config.toml
n_layer = 15
d_model = 384
n_head = 4
n_kv_head = 4
head_dim = 96
d_mlp = 1152
vocab_size = 4263
activation = "geglu"
norm = "rmsnorm"
norm_place = "peri"
norm_eps = 1e-05
positions = "rope"
rope_base = 10000.0
rope_fraction = 1.0
qk_norm = false
attn_scale = 0.102
bias = "none"
tie_embeddings = true
parallel_block = false
extras = ["capped logits"]
init = "trunc"
init_std_qkv = 0.0247
init_std_o = 0.0045
init_std_up = 0.0247
init_std_down = 0.0026
init_out_by_depth = true
init_mimetic = 0.7
optimizer = "soap_variant"
lr = 0.00314
beta1 = 0.95
beta2 = 0.95
weight_decay = 0.14
lr_head = 0.0177
grad_clip = 1.0
warmup_steps = 200
schedule = "wsd"
decay_fraction = 0.873
decay_shape = "linear"
final_lr_fraction = 0.0
batch_tokens = 262144
seq_len = 1024
doc_mask = false
train_tokens = 1301000000
steps = 4963
dataset = "wikipedia_en"
Each number is 128 + 24 x the weight over its row's rms, rounded and kept within 0 to 255. Layers, rows and columns count from 0. Numbers have three digits each. The size before them is the row's rms in percent of the matrix's.

# layer 2 MLP down (transposed), 1152x384, rms 0.0914, rows 240-311, columns 0-63
101:115127168121148119130112088135129119140176146088146127130150148123098145120131110129117121097135116126105140112110146145153147115148128133166122126111137127115114133097161137131106128106110126
099:121133121105156156152168121112128136145135099139106155096180042152134093155116136114155118110115116130122113131126104141157126117136123135112141136153107159186179079105090115125167130150144098
101:076136107109116127109114142140148163119110121121097113152128166130115125141141076123072114134118085111077149100149111122147135149159121127155104134103133108143105100116090101092122150134094143
098:121116124111073138114149123111132130107089110086083143142117147128129172128111121098087133111116130161098119144131094087131124088129177152154099179166176142126158120071122103097133107121181141
108:167123098062114124111080113144137142135137190108105116129120148158108105087074137126124076131151139130134141115154111165137119154154135153148127077142138089143134151117122046159127175125118128
095:145109137121120109156070130135193133160143136168096111119082113131160115150153144115139136149152149123124101117152106165151111135143110135126132106121112170136149130084145143126097051129121106
095:106124119123124115099127135174128187126148149113102203127181135065125141104140147145121158123131076143166135183103111106126086139147147106140128090148103133134136126129121148087113134153125107
095:137092159103117136148095134106148131099130103108134107149122123180088156171073119079132150150112148114139104143089160099124142160137108148104117119125126123110152081132157102116134135178121151
101:124152126138134158122107121172165102151145127149105140092188180154103113118149049170109166139102108185123139153129125133124152129164107160153094094156143139165114109156117114138130121131149180
101:129116135148105114099121121133128149140118119184126126082115100139151123139106130178117168141113113189092078111178102148124093126100103141154143095125113149171204121128137128114135089125101136
097:124130161105108127152149150137147139116187108102136060189135113113143119144101108133124116102151119143128136081104097074143124090109144167097094137128171135130071134158110140147125118153143127
096:107123159146118120113153167128128172165106129127126124160164084164120149145155110118106113138147148125143097140149065100091143150138114119116145157108146134084158170122123171110179119144140109
102:156119127128122100125088152170154111126126134136138131103137128125118127111122135111130103109145128142130154194219124148152136114086154118182144131138135154145113136103121138108157155127151149
098:159175136133147142164071127098110145123132145093137121165099121161141121145094139147096123106093140117141125123150136151128146100108165137114114145121081110150140139131129119165159111127116132
100:139136193137146134112086145118145131120141127113124118103128155075100078144153148129110118122155096146111109145089136136115125113162137109114119128108116114101129115087089131156154096083133128
093:126125131119106084073114119142109134157114189126130124175155134117117145121130170120138109103125112155115139115121122141119128108131079122090127125122119145086123102122110089104119112125107143
103:114148115102094134156142126085112176150137135133062170137096091094140113177106110143154124134150130165086129137147157125135132115112136147092099114125171121116131173125115145100143104099124131
097:116127155132128125159121120127168100123142132121114158139125133130117157144120114154143099116126132138166116165104151150120170164122169119178099160123138122143113111148129165111183170111106116
105:140080104159121131146131143130158179129114144106157152159178131125134211121094106152126129155127163122071148130155144102141101097129168130144113114124134138148110145157109120094134153140147123
104:113081116136120156122106115067112139120109135145092141141131148123136120120126145110140162140182156111127130114120149148120125166098166141133137129098102131173148133118138113177109141128153145
109:141112088122144151114116137117135146157140114094171119142117137127149158142144164120084127112155128130146107113098090111118128107073132115069073140114158118167115078151106133117099134076106136
105:104108126079187159084131120135127156118106133091128168125119118107123130176129184125129085100120092103140115111167140090091115157122133117107115109136122155092126152110135139129118145097152125
103:123119135100125104119133144132171082131158132122163114128140145075104140126174137136121109127151148127137156124126141132100141139137154148129124094173143116114123148100113149098107125150128114
104:129126113123136162132140127134127143146126131102120125116122104133108113107156095098137148082172096166110096139105154166098134151132125143138149159114137126126142097103155131137093199142169103
101:144117141155108127112120138136151135114127081111125181119114139138128152120124116118161076156092105109136107143168091117128150115102082126128173120174104126156148127115120129095138153110136085
102:126103154148091119136124141122119074153116145115121110121183139115147106129092134147134112143111163122138113128127124088156128124156118111140094133077137136152080154149135147120119140099143076
097:169111126164096097084125109120148118110133128119133116151182112145146121159129123172146125170140147146121167121140126098157126130089161099100138122124102098148162145136115162104103116138093108
111:100130113124135085103116161097144107130147129103141129163154137094105113162121106116111126108111104158133102154121161168124099100125133121097112153132162136132115126117161098131132160130110083
088:126139135136129096111149082177141140105106135068136120092102119135133126142118080150106145125114100124083128120155110101156138078121092148130132114115109089107135131100111115130075111180150125
102:151144128149128113145135086176119112089145104172152103099049095123113107094120139140141113131158130117114118122126116131148156127115132138137117076104132154143099083102126161105116115083161148
111:129138162148131105116135140134109083107117116166119096135160143146134113134127152127115151090166130167145090126138166170101133046105159120121175119115149124157127115121160126124141150166152130
104:135129118123092132169144122123093145125144148120140123144127087092094164155162114110136169178133129129101126118134157129121131142126109135115097135115169081108123099182125106130138110133097154
097:097105120121172128148136156130144135119133121110074097191168179098122104105128124122148096172135142120112132143107159147118120101140158143117125141118106139129143140138135118108176134082094140
092:122151124111168115093152165152140116124148152126155091149145186102139160111135152130097129112139138138129085145132089125135159143108122127116090125118121129100135175109119166088153109121150093
101:115170055073121130110096147116092151152138141118139124180106113075140167123101127177147148118143085132102151129126146111089153159105152129142136132134156115135107149180140172083104131106116121
103:155095119122135110129175110118137097146117100133119128086106114138133116130144106135134152094131150130149115153127119099133077123156159122147126130100105134141107105150126143106140109109107123
098:163115110133170104130116154095152104082157123118163121154141139076122143109099117138143135121129122150125129130135087135135125116141144125135103110116113130151156101152195095149085148114133125
097:118146108119150147148139156132119143152156123132069126117119127146139105131104186139077208124149092159106134142118172075087146164136113106083148110106129144133119077131104117142137165162112150
099:144115129087145168121149106193169098139148155132127118121144154132084104096127122157082132126116143131116133129132146148156175160222109107125143121114121111158121109128152144126094111124102100
103:138150106139134089143098118113117093128128151075138122118097105105126103100078145131118135143164116138135141127138179148108154101138091167146121101131137124100139140102150085108146115145101153
106:139178152134174169153126146100118095084120129138141155093146163121117124146134105110119124131154118100132129115106121128116147119160137128109095131136123121196131154133134069156080128107113139
102:131125120078117109132155123124111165096106123095100079099123118155106121110138156132121092100130183121178102097130136136109119096129117129150131112153135081110156087123113089168171183097114145
095:110140128132123153158113147099115115160105118138106155114150104130136118144149144057125098134109173072115151141141147108150168170150115160133137150139091141126127104085188145144131093112135110
096:122118110141138109142106097098101105118127184134123142118113118145132132165106157101112176117131095167105142116119108125119136148144152093101169138101089145123123116119138090155160109116183159
107:123136104173153126113149120118113126093121153134139131152103147106148127146142111111135115113154135134100086110097120086113108133126137120138106117085114139118116103125116148136164144112104111
098:149130133141124114130160136176153151152131138109132109108083145159145073155141140103145123152090155132136093108104113132156128107117172153128146119177131155133111128140115091128142113106105167
096:101153155106129145135135117080149110089132091133156147127151058112133100148110130152134126146114133132101086131124118088130111084149144129118086169105110138137138119107153173137146154139130104
097:117157094128102138137166178140121152136126073116136152162119133101177104078109121161154082118170155169094153115124125115076113168178142120169135114109132134185114152118128161131110095176120158
110:118104081163090148134107089115148123126106109144153117108128088163172114062088087088182106125123171112143088112118093138132167095091125148187062128117134151115115083139151139117110129176125128
103:105088128151138127170180109122100083089114119106127091122133125110194170153117136162118127132147149129129110135125151092159102104145131119194149139113149135132157137150122118098128079124089090
101:097128085133098112132122098140147119152135132131152153121091106154149113112122123143153179133128140125140126107120085117083130135155139104148138130104122132148101181099124094111151098093128148
097:130129092099105142142147120104136086130113081147136151101157082091146139162109176132132121164123127120124090133100142069150116131116134117176104109141170137157124128163136117109106114123103114
104:127153141155121142109121111103132142119155079105120120149144105151117117103112107173110134157097166158145154185112134113129115095133098132121130116181151107099150147098095096127141160152140129
103:128153117126176167141139137110099119058147112087124130134141165141128143112151122119125121099161097156148152130140132163097085148133118118093143134102118107137204145141126132108142162095138143
100:049122100108128144172119112150097132133147136147113168122153137148111076138137129167137089135158064102093169122132106128117123168123127086156136120157104127113116153126138116120089112066109112
098:126118122122129115076129116110159099153111138156122106090135129146127126157094157101174096124132135171094118110134088150137125147134099123116105140066114131133146120126137092135151099112120117
103:088168113163114109154116134136124119132156122121123138163108117138107120140135122135131103159140114134128105161145150133098125167121149125128102128132172150121102167130125166107117095106152175
084:106127118125149122140124117116136107133141167143139134100085144123107122133145120117187119150115125170096145132125147150079144155181127104054148124140144159126098151064142109106141117129139103
103:114115139156113097150123137151113141102122168100127157129142107128159143112133153138132127128134103139145110177138139123094101137142143098126121149102081154147125139141145153127158134094156130
108:100190115132128132107060090130088119104101133134123164177090140099127111149078112141137119136158106161120103123153144108113135121142107141143153082154112116132164131157188126179156120129124145
106:149119114149135122125157125090109133143151131171104096102122227149138130166154110158125133115103134126159125168140188155116122100156149091106131122139121131131108154150101121143103157145125173
101:114139129152151128159146166149129127099145135094097125134100110133140151150121187139087126087175133114108112161102096125153145109160135114127130114135119108122118153122126110134136124118166135
089:150145108140132123086096130122148114099098111147112148145169144136149132149131133092150135112109129084125124137122108082070137079121107137131144134132079164171140153137112161154134079125133156
102:093141139169113132101157113143157144140174139125105138115131125124120147142124139115130093158132115123091135111147156153109127171090120167127112155128086130125117098116166121146118097126124139
098:146118111154160130124149074149174158118130155121140168152077129111117121149150118135150112120155109102138127116143111146131108140110140113073092128114144111123151161123101135141102141124126130
095:086109109123155174127106120130109109138151156143143133071145122124165154101134147106131097139170150153147151174151133112148114150154119134094156135126144129170093104107137119139084113139145132
101:132143117137131126126178119153122155125179116103118129143128109088159115160108112126140139127133126089115127153144122137086168114137119122117111137083088095135097155152090191126120098142134133
110:132155124154128118119067110116139083137134132133162098106142115154149122112089133130117090106118128149152158107112120140118128145137116126155162092070140134161125102089112144118121148129122111
098:086101191137139111142124132121154108176149106116154124082134096111126138134135122087118124115149105134170142147089127150096143138154151152104201128120135157132120108135120139153139145135153117
102:100173107111114146109101123128166157120081100153145124150146113119101129158169137078119134158137129108132118135129163148164126117105148130165146114119125109127162157117143112128120143149124143
105:165128072123084136123119109138135131089123083160144085106113154127155129123181125151116075111141134146123155080159134103200182163109129153148146113099135115116126134143085146091145123127105114
103:132122151110131105116125076122130119118099133161106139075119163190095121127148135136120090170115130132108186083104157129116146117135176081193090144062120104131159121090087102098134203131141140
# layer 2 MLP gate, 1152x384, rms 0.0966, rows 241-311, columns 0-63
096:137123125122160121110096133112139149105125119167080087114143122114141124162122137108118121117141108128058126148090126160113114128135138168140141125144132148075141126103123137098116170097120107
087:084111136134141096150106106101115146126093117137129162172127136109129122122081144116123155140130145169152126116119116096164137088122119176100108131106168133070121112091106126121120181094144124
095:118155101146148147115124137117105108117160123109132113139122139128142098145126145146140154141085137158158117106113146137168143097146125137132132122136121109146143123162079130125116159137116148
111:128113166134138105151172158143103158141135117136146094133138113147116141145109092129164111173131139149118120169119147173098130132092137095137165082107156124144118102151116120112137112121111146
104:110106122098115099129144132118135124144116131144175123176143111185089112130105097137131073109093085150121167123146168127106128092154145106107132104141133123121127140166140120102135123125137110
106:146154156132119113119142097096102114161134124088148172122143109147168146104162153162157156173106118136137146141113195131131181138172107102145128101171105110113141093112160131103132144124165097
093:142110107128119130099160132134066121122142154112103140103086093140110163131148125155149133121140122123119147097140149129115158132138099140159115116117125168136149148099154156118145130126124148
096:145128152133133091136150120127158161090135135090137116134117119147179110112123142088175103093159091114144103088118125127131135168163165099101151140135136098107144152107171125099141146114157113
099:122134145125111092159185122081108128120115107131152137114121107104144122135096101122126109130123110107156078075098168117122184164148143111117119111085127128150145123123138133148148095144175124
092:124119112131104119107168138182112131118096120166139098138117138121126116144122116083113126128115115109119131186162140122135094163096128160159108124140134136123156128138135128158128126140100136
097:143146147113113121155122138137123146145111129111132126099122139120161165162130113095162154087149143134103119155140122112093098126112107138094137151121116073082096130113114120111119156146096160
092:137153144135109146138148127123171155095135138148156107113172166116135134112165132109131170125165138147142090095073095094180107132128135121125064147115081118119125144139130127153117138134142115
103:081172118155135138121148104115163125124113178087114103103103148134108148135109078127137135143131115132136092146100113099109112091120176137134118134163123172141129158096069125118130114147095158
091:141090120120156111136093125135091135133159141167119120157176140114108153114140127136116186143160164132134136142100127123080129079146133105122160134081161100095107138146131160143138138182130099
099:133132133145119166099138106145119157099133108119126107112158061118158126143116118194122103137118125095116170139145150166188154133128141129124138100151101127097128105119139065100143100114111136
103:093116130138169104112170105148113119129153142095113109112096142137110114141130126124105130126135104110151122143133090147102117151155160118117090136129145120127148110137141106147088142143146136
096:115141110117109094108164160128063111100136136117130091113084062087138089106118169122159105119074123119114107109127133129126149143139119089110115133134157141127150128131118113118154142116165160
108:121148130173120147147127117122139115047134111130154140123130130122160173134137125086110137135168105161090162117105138171131111148114129121124089141118115111139131142113170119150160099145114147
103:176140106175125136082112102136100153119127131131127148103164135095085104112113066154157133112159130158143132089099140110136148100193132132146106131162152184145134103122141116148098119143110142
106:032098144164118117089138100139091136146137099102103155108093154114114129143107138091138119141177155130176167124125165146101148097139110131147125109132120171119154107167142151120166153188132153
097:110113159150164092162094161139108102175124136139109109129163147119134171124102097114123098049153111135107113104163139117098131137140153133121114119126118128151121087100108124133125161151153130
111:118119104129163109099103118188135135159101108180138169105151134112130134081161106134128109145125142126113128107134161098109087150172140137154161113128155114128142112086089142116084100140158079
103:142124123132124149135126153148080128150134126178115100086117070122143124193139091122115132162156129147112142119110151121109135118077093131172166148113162145113094096132138113172099131110126129
096:121124094136129136063109114173143151102181128124181110120139143135164124117133106101114121109126104076108127146150174085146161132088098119120149084135119101102180189105132060142124213176099128
111:183135078102126124138148117148123159120156128124127068166136122110167151146134160151156104152156112104127091136140132115105129134161146110139112080116157102121117087131102086139135122126071136
102:172128092120130106091122116117122073127115139133117183138118148143136114103143136136142085137199162150109133127148112127123085121111163135112150138097120102139102138157105146106147171107129148
093:129116118101144064122174150148120129107159137113125140119131088138089127132159141156113126125170125154102116102147133166130159123116144125120114148136120172159141131153131097129154108089131099
095:145101137155102135064133101170172146109193132119112133154115127129097115127130128124086158103137129121120132129133138135186105103069102112185143128155128138151133167128126143102107153141132140
104:137100145145119142117127107105118093156114138120121070104100158099130142130116121113098093129117136113148116162128135120104110120135104160138136165118121167083125136118142185112113151159101144
093:100108127110119097097116151131110159173107137133138130098106129102155158139117144134090114146167129120133152143140101146096099116142166091129107118132133096103107154109133129140164156118139125
103:107101101128112108132158161132151121129189118105146120150135128124132107153164147136134091151128098108129151127140128128124141156119129104132111141160156122135131130099142168173112147147178140
097:128117131138142109095105114095125098147157147123125138118120098162116141133075079168123140102167148096089148125147125118076109150139128076087095125106127111126120147144156132175176112128098162
089:110149145078126126101116133134129153094068142152144106147137151114118137105123102127152100166118111109121127155110117101098123156119125107130140125104163110115172150109136149099118098135167116
109:161130127125123118077111125137166104132146118167141132120151121125109084119106118128144156146097137119110073138127167128126160125109100095143137126173128148129152084171141153147102135127147124
102:061139132134140162142106175128130147105134094159095132128141097110173098172098136118103120099144126145151098119139187108138120163180162148136163151146115123138110133121137097137132146137140124
104:147115126175150122118092109120137137073143086129131127099153120144115136170086129157124120132116113148132197114050105117144141123086097113133161114159127114115132145140135147136146159149128169
095:152164110129121150144132137114106110115140147153145144147119140141132136120165133159105120104121139101110135112133147137111129148148119150127087126144156150121166122146118166106164148109127155
095:114082100112129115084120121178102112140142162118132125105145149107106142167119132170113129139123095149100152098142111148115135126184117117091109116104107130118089108129113113142135138147158135
097:119125123126090138117132100134181156109142112138129150160120132150168140107116107096140102117164078162146145128156149130091108121098120143149120120149150171078129131100154165111116181143151140
095:109159143147146132163109191137096088134136188142123097106157091103141127086138133210114109139109118134083131112130109179143111140127132105144109139116169128164127155126115161188193119151154123
100:165078130134114127103118120107095160114159121132114117131119134109137175156097146118141156100130178120111109142126116128149121106180146097165145161110144116155131140144105153061198149116121117
097:126118094110145138081129183147135096131109111130113131135122105128109131145106136121154102125150164169106175142131163100166094087128106146135117150119095075133070155160133167123123150113136108
101:126111146182127100070102136070105093107145131141152133121134135134106100144098108082126134108119074113147114139085093155157145115105136123135151128126104127085135133088115098136121131149116123
112:142115154113121093146144102140123109089079144081084129082121137140158118129127106183083150115116120135121162118168131089126128158111163111092161074173133122129132124133147076134108135164132125
100:127097150101135159129120131140136129120088146189113111073114115137132145158108143120143134128103133104101130107146104098121149109151091079096117113153143116099131129146097168099128135134123151
097:121162122139142148126099126112186139122145125158138141111129109139124156113150107125154111112157114095129106101131126088105114129072155126145122126185123130145131148111081128113124109180097067
099:130142093087159100149123132142171122114156060165131090164114173131099136099151113166139134122124158190110119161128116136133082154142152097168075102140133136132146098092108147129139134138126110
097:110121154163078115143132136169141130134147127147127174083167087150095110110149130125126139171132130161107104132178097153098133168076121070152093155161136093097129071089128109118084126121123086
103:116134180146130126133115108112110148122133093166112118131099095165123127161136131157151125133146116121111148161143135189139121106113173166136125121136107127112129137111117143129119177133116147
099:163117140126179108153125097167123116148100109105098108081139092116139121130113153086136127129156100129121105097140128126148084128123161132146120107101134091136105064144139129149098117150108115
101:141106089126124086126128141122167080159124127130120162152150123117131151120142145146139121123124138137103119144111125104126174129132174143144147123095170144122152142133103160143120132089105082
100:125121118119091106105133139119130109137136118133151106135138137138134179127146141127158110106106066138100159158144116136130123137110104119123082149079131130110122104123135136156136101134178066
100:137134132110156165136101146124120130115118112165126093130064165152133176082142114165123115097154103123158149118118155122122091162144129099126134108117131124129140120144166140147132173168117143
101:133179120130132089161115113081073143132142153112144108142169144164068126113118121139125125179138136118107132154110149088119119137155099135133138180104105145111070086156141143161112088156105126
097:117137102108130124127123163156155148117142125117101111117063128156123100160184135123113099118128108107119069166093154126156138106109134134165151171129139149146131135150142133160140126113087141
098:138124126149143164124146113137120161104115110167098085107135112122201118096101085093149121111131097109143160102129141134140186085133124143134162113134093165102112126117136113095106161151123142
105:144102068137110155108116118134165157126105104129160105158127131126166134113093071100149120127135124149155088087124137129138140133119122126110140086151121085116127139122141120154148175146098152
096:111139102129160127096129165129094122131139199178127089151119140115167140107137136108151128161139054135148122184129080101108099121123110140150098134142092128148130130135142131116135100085137113
097:143156122130133154108113125154148121103116167109132126128135145140113118096137130101125129112109105125121174114159134109105102157133156143138104136108156138121143158107152127146140138141123097
099:188127120118131106117157116116108117111130130116078142115097151113108111128127096141094122129127109162141196135140113115187135180093131127139139130154114065081156115135114118128122137117121108
101:117127149104143125120136090173112163101170176149157114104126155133139088118148080144119115126097156136168119146095094107083110172141127188150117153109100114111126156142144133124121080103105138
107:106113137110155052150146156134148128077101098152114141151137125113122093040105152092149147111126119158090133133073140100136138137166113107110114127163135137099156094135103165124126082125092114
098:151117139136137136105104147106135150106101128157118148128140169121087127127105158127138144157113118115092121111131161116151152165143148137130108140112149133110168097078096157102101135141143113
099:151122100099136121118210103138103126108128097141148141125142097116126131091123112181155109102138100151097109119120127172139142099140090109100140119127179103110092119071109132118117107126097100
106:127084123143121142148132181115113112095147128115109168143129169115123097146159108127175149122131151123136050130137151108147115103151140123149108114091203094135172142141124114129146102162101138
102:128121113141183121143183107112085114105150148146134073138150146167115130189111122111116149123138106142128110113139103117111127130119142077156124138119101105110135123147111126156137137156137101
096:133140150109109143154093117125120115122129153142130130091121125165138148125064163121156131108163117156135118129140122131148123134176092147126124078078143090113119087147097181087100151111170127
096:141155139111167109115149110129132120134102114105116108043132155175139118078147117127129150153144104136120065141146123113139179142114145102114129153090135110164151126116156118159164107135114143
097:115148126121096120132168100158127096120125141181126150105124159164160172099114122115088148137120104142092118145088095168121145150152100150146151141125140153146105127061126139126113159089152145
103:151137092100087086133134172145125120137149104138160162110131078185147134158132145118178124156120181095113164112113145097142087161133112090137107150098125127101121079131110172089102126093110116
098:132117138133132130089107161128118084118132131144164128093130160138160151127098146080145157183146116095137167160133158112121148117137189119117130130071123105159134118162127109128135141176118139
# layer 2 MLP up, 1152x384, rms 0.101, rows 241-311, columns 0-63
101:113075159135141117109149117138160156132149174117165136151164146150148155126141129139139127120115155099131118104155130129131114139171151133118141163126115125113106108173168122135121123136144128
099:102117131103169146139106113148143140125136064094101140132133126111163129132116127149134137188122141113144123147172132131140116128140183127095101139139171134106098115102065140056122139111147135
093:151139105124143147160120087148146120113116115109163104130145153156160116088145152162161114117116123157142117124064147154141130074122200142121147112134111102131164130165116129176128122103138093
107:156148116142096148090132169117120124146114145149118118140115115138159107126108136097106125119123106112119123155109138138160140126093130069138195141135129080108131143118131068146092143167143092
105:158119127116125131089135122147093136149115154129127126156098159156102097126124142128072120103099110098127144136129153075157100090132133139106144156104179109122127129115138111144151124132116158
104:135117122169168155153111076096126107099124074134157138096108131161142126110172158129115150129103152159154184145114135101171108125108081131123098121187111123117117145085126138121130124110151104
099:120117162076155085120125128138146104162131128140128140134122121109118124117117114150115115113139093094112170090112110123139179153058142112141173092116132172122174147149148152115119105108094135
098:139165101127154131135159144100111144111089121102110129151150111113097106159116131117138138105153111077143053140126135141126104129172127090068139103111154132109131152139134144128177155145084116
104:126115153097113130148117106117154118163142125114089118081095117131128118093114093121156100127130144100126197113099150102128154073160143103157125196132077179116119124137102119153171096158119109
104:100140135119091132153110127127077078148125126131136156103113127144113098126126107135085112118110115133130143101132112118132065158094166129102104135160150111127162130140136149070131125097130129
096:130146069134145138076129130124086101126167143107158114114102096148136102102123090142136135146099129171130126146156109130160095134105142119110119121102125128099097095132128118165156140089158122
097:135138110118112127137121110122150114077097151184138107139081122141156163139146096091128119136154141151084140141123150166178119090100124108101074133144134154106124116092141094125145157122087135
102:137133166130076115097115125138132147081167109153167128095131122158150150145125147103075167149161099087156118197141076127121156115111147133141134121111160084122124078080114179140109096129127122
097:069115145137147119122125091125075119144124129144135078153153143122160104111151124173140114123123138145111111133115124143093120121137152113135122091121166083157145155124101174129116132097126131
097:116111118104156097134088106129151124126137094106093121140141166096115120137090120113164127104140153145147124131156180078102095116123163132157152112141165103136139166126159098174129102108160098
099:153171108161102146171175159110144154159133071125141128142164133129150100155180123133139175081141135110138121121109085150099157118177107125115150078158137139121119116134131161115143155106125147
105:153108127144164126152088125124126107151140108153083139131112090085110143131144150129107154077115101124110103149146129117120137103133134100092138141122112140115162092113119121093077122126180139
106:121094147108131128126140140163127125164151124091107161138109115102152132134138110122154071105105151139186121139143108129103137143105095127127139083139121122153129122111104145129133110138094095
097:160164175153125147107116122194141109135092153133116142146113132174144109143130122092105131105111120117134149122131134159117115144137154151158086152140110152137117134139106090151134172125144176
104:098123140105138141148142099151118132151106130118105134165102125128119134130133100123147116146161134122115140096126162171111133124074174109148162113079132125154183152128113086129116100095147135
102:143125159154154101114127085114094165111116147125110154143159111156155106159121107121183161139120106143090114147142121139090127125079160113121132059127139117116116100135106113127131150075174151
107:164114144138149169140161121121149115150146088191070124151090162120140131151174138128190106113134172113156132161136137121134154117160127142142098133083146100130136116085109095140127110147147129
102:110149114103078091142085105159153125133114138144156162132120158098163128149126124115097140123170113121144083143141120143139109158135138144164068156157140128133101138072093189090167139155134105
105:119130118144095094147138138087109134141134118112157138120092085195146119153157153105139084107102154174091124143125139113091119125136143128151103118102118109106126110108123126061136133084103190
110:150117109091131116115140138140127110155129150130120106092067162145141119112147095110139105107135099148090120160120102151159164140100140140152137128155158137187148144111103151167103157140094127
099:110130177079158164173113154113087139146120104109103098111121144108120117172145142133104116139114123143172147074152146109141165175152114134128085063124147095092147120111137123129108119134133130
101:136156132141090160142116168139090141144102102156115094141123127095160138139132138101084156086130168098145117116092125119083128124098115165126152112152116157115106108089139129117075118138119141
095:121145099122114126158107142135094107143131159168156135134116137144140088157120160166147089135148136146133098139111131144113135174160131126104132133140151151158112121105117113133131111095074139
102:159139117132137150146159145123137141104130122183128122140166123175152136121113130113153100147119126108128116136085096123173122081100190136144123134082131129134136141153142138137085131123122082
099:195140137170128094095127163147093131119149126167124184133109167109138122100141169115094111115137151128111130142141146126104109092150097087169128105136120104109131083099103109122117112162112141
101:091087095105116135118118154136113090140115139124112132144160101118134116157134138100085158129138109119080149152133117144130105137170053129124155111106123112113154123107124166168141094109075113
097:134171104168106127156138151138166134125128092170139144121137144148112176146095144127112165124145107140132173158154116107188108093091132146120127110122134107133130098124153118111131111147102115
102:111142136169108099136149126101125107144145086127154140118104109107134099141141129096145134115147113127137144114104109144160106117137138118123151149141140188133098131123116103129133140154122103
106:139101134156173124113133147111121120123088074121125057153109125169134164094148137080095171106086119123148162132100110149124120110086114162105114095111104102156156118091149149122125141135126127
100:092151155123106140165134147112100124136151135103152141155126147104133147150158158154116165135117087108134127131157120155101131116149120126099129092106133096143140145154136122130151103152146162
105:159103183126141116163140107146114146105089095145085129147139107129142137151124110118162138140130127101130159100097157134152102130100095090131168127119145154116135141116159092110097144127113153
090:117143127101151115137103137160143131140149111121118105133151094131124120141120153103126135106132116133170143102132134159163147094103134120128166138112113110107086148128147109125153113126147118
101:153147135126170148176100128111168127064160161134164146135130118116185107129097143076157121131116111180142117129095069169192116145120148111139094129147104118133146123144157159178116145127129136
093:099151195156098113163128087158119117109105115113118153118185129124137141097117129157148141136154117118111116130162124143069116098120138124128166150152152138114086115173127107161118103093154109
095:107111117119099136145140108079146125123138143142132123128117116148185168147106108114133146121118174122176126097145111109127129163140112162138128118128119138103129128155125145117146114165143172
099:105147111172145110120125169162130124119161107143086117109075137183193135134104130097156100130125149116087151143133136128172066137142116084088075105158141117138131124098120125135126143128147141
103:141124123170145114115111132122129152124145135113115074118119162125146122151102148106149126134134117167096152164138134117138125073119113135131109142120105127120137185140112170134146109141153147
100:131137102134156122127094115125093137142156128048101142138135149148138135153116113116094144139145155100141088120143138149128096159142129141121173105123093180113116152127090082144120171109115072
103:128158139130082145146136127137109142119162163142133120117102089119135147132132130154117114127097164140129128149143118157132112103168119130128096098181119140135104156164124139121122146137164158
096:107143139163140140157138147066166153099179127078129126164123124072147146140149075161124135124098123134165172120104111151123126104186102155166138154094152073106105155143147129116136128131150160
108:111099142114127128079101128154123093171098122129124130076094108145126119123117136112123135137145094127145107146142121117137142183140103125145150162149132146152137210087153112111097099140113152
103:116117138141120140107116128091140126147122164153145150106075139101139132112166149102144118141139114112106121130129139122143112136102120160119137120153147119139117141100106180102090119136110135
101:126131131098129129168117133138138102108108109086121078118172117121158129140125125089116116105158105082132131093098131099129110114145151146140105140149124132148086150147123146144144150105088170
107:150104096122111151113128107157168143153131107116115118137108144164124105122122113116144127146122148161112115119120177094148112153107140143086138168200141113108095100131099144095150106130134133
093:109134109089134156119122148104096133096146155124113129154150167140091107151110132110124174163127147119096139178116164131131102133139109132185114131190136146141135169154100096178136109081162166
089:131140110065138136121132135108107099125135115137166105133097170158094134158151118132126107130095115139157175156119140151101112149145129114151098138116089132161167108134186126138121208133168111
098:121133158158157116133148141101136112121096113131134095101118134109115134159111164156151121084111103102125080107158117113174136065156127140111120162092161108133115128163133132136154078144128108
085:141132172130099120144143114131132116087151117125157120153132117113111119161142167131111100136114166156108112150135132110138166128079137181148145142142141085133090132110122169123089172100172100
102:102080127132120173097092158127159133137113111161155146078165076115131145117126140127159127090128136151167112131131139113112149095103107107118113121148142159125127121086080111105173105107111105
089:124129138161127150102163115139091157114126120113142096134148184139187155113161148120106143125139166138146124119118127165113106125163183166112100140177127099124092115122119135111094089132139130
096:116121108087097155135162089117171164111137147107135133158084138125123107164135106122111131136136124118114114147128163169138102131160113102096125150112101117121087152140125119129142174165112129
102:116134099109135150138096130180171188107089092109131133121155120144115129125108121114143146118106137112132102128121119111140133105106110135152153126140133136129121111182105118143145097144129144
096:135134114140145169128112165123142146135191144135137137147097125112135118073163107107128104218147107110088133089144128117089129127107139116117120137123097130135143091138156120135137111168162111
107:130142109155140142141194095113120138166091104134158132121126140172141153141156155160107122175111134098130125117088146143158067115110149130142132174119108149149102151122136137134118153085157142
091:161111154102120150151155105151125118119159151068131101141149145078143092149140119147140118123148153129110129054142134090097165114096131146152085092120153087082105123137114129122103087140143105
090:143116113132083149113160094161111136133161172119124178117117122143142107152173112109112095109135132149175103117124138112111115120133128156135178133121102067153149161112112088127132111112134125
108:089087130149135128103138148157085116136128127141133110131155114101092150162132116093117090138126099134115163160119105147202132167056133118122116147131160068121139117135129112108103127104150148
101:147149115130091129120103114108089077145159150100091156149109138102126127119088120099118093122137132115132118120074129119128119140085164120158130134117167136155183148113076126147107093108114141
100:160088137123149062132099116153120150149108100111113189090137158107134113139102116153140101117149098092094127142152127139140097117171089131131105160113111138133131130138142154101151158117141122
103:162103076120084137092159100113176153151126134127132138099112154142046118101149133089141119137122146150117127121099103089133145133122136146138118106089098083144180111154113111116130091132103151
103:133163096117144177141134121130152128097166146124131082150113147125121104147128115133209105117137100122157143172125092118163123131114118121083187194097121130092125168131129132128160085149141147
108:118113137161142085086099138117140181128116168119077111150094103097128122112152112138116118149132113164122134118129153106134132129146159114139136122167146142183092144134083118126125152122119140
102:162127129142115149152128143087147109062146172122114163131147169129094160200112158135124122124132085138151115201130130149118152158144126123155142125113137115143110119116099152147176106156128113
098:130138127139127145146109118133132125144115139090087168117164101117148131120129105068121139120150108163126119108083140151110140155136121119142153147140113160126099103131131112120140144095177114
098:109108137122149098114140123143160129174103073123135104115057118117131126141136086157140114139113136141120132073139113123132121135179208160105125118136135098122147150157141117142109072118139151
095:129156126221135162144137140127129145107118128151109138123155124141144112193112173104146169114103170146116138129162107146125127107096066117137122107135123114125129132110141145143184129081138135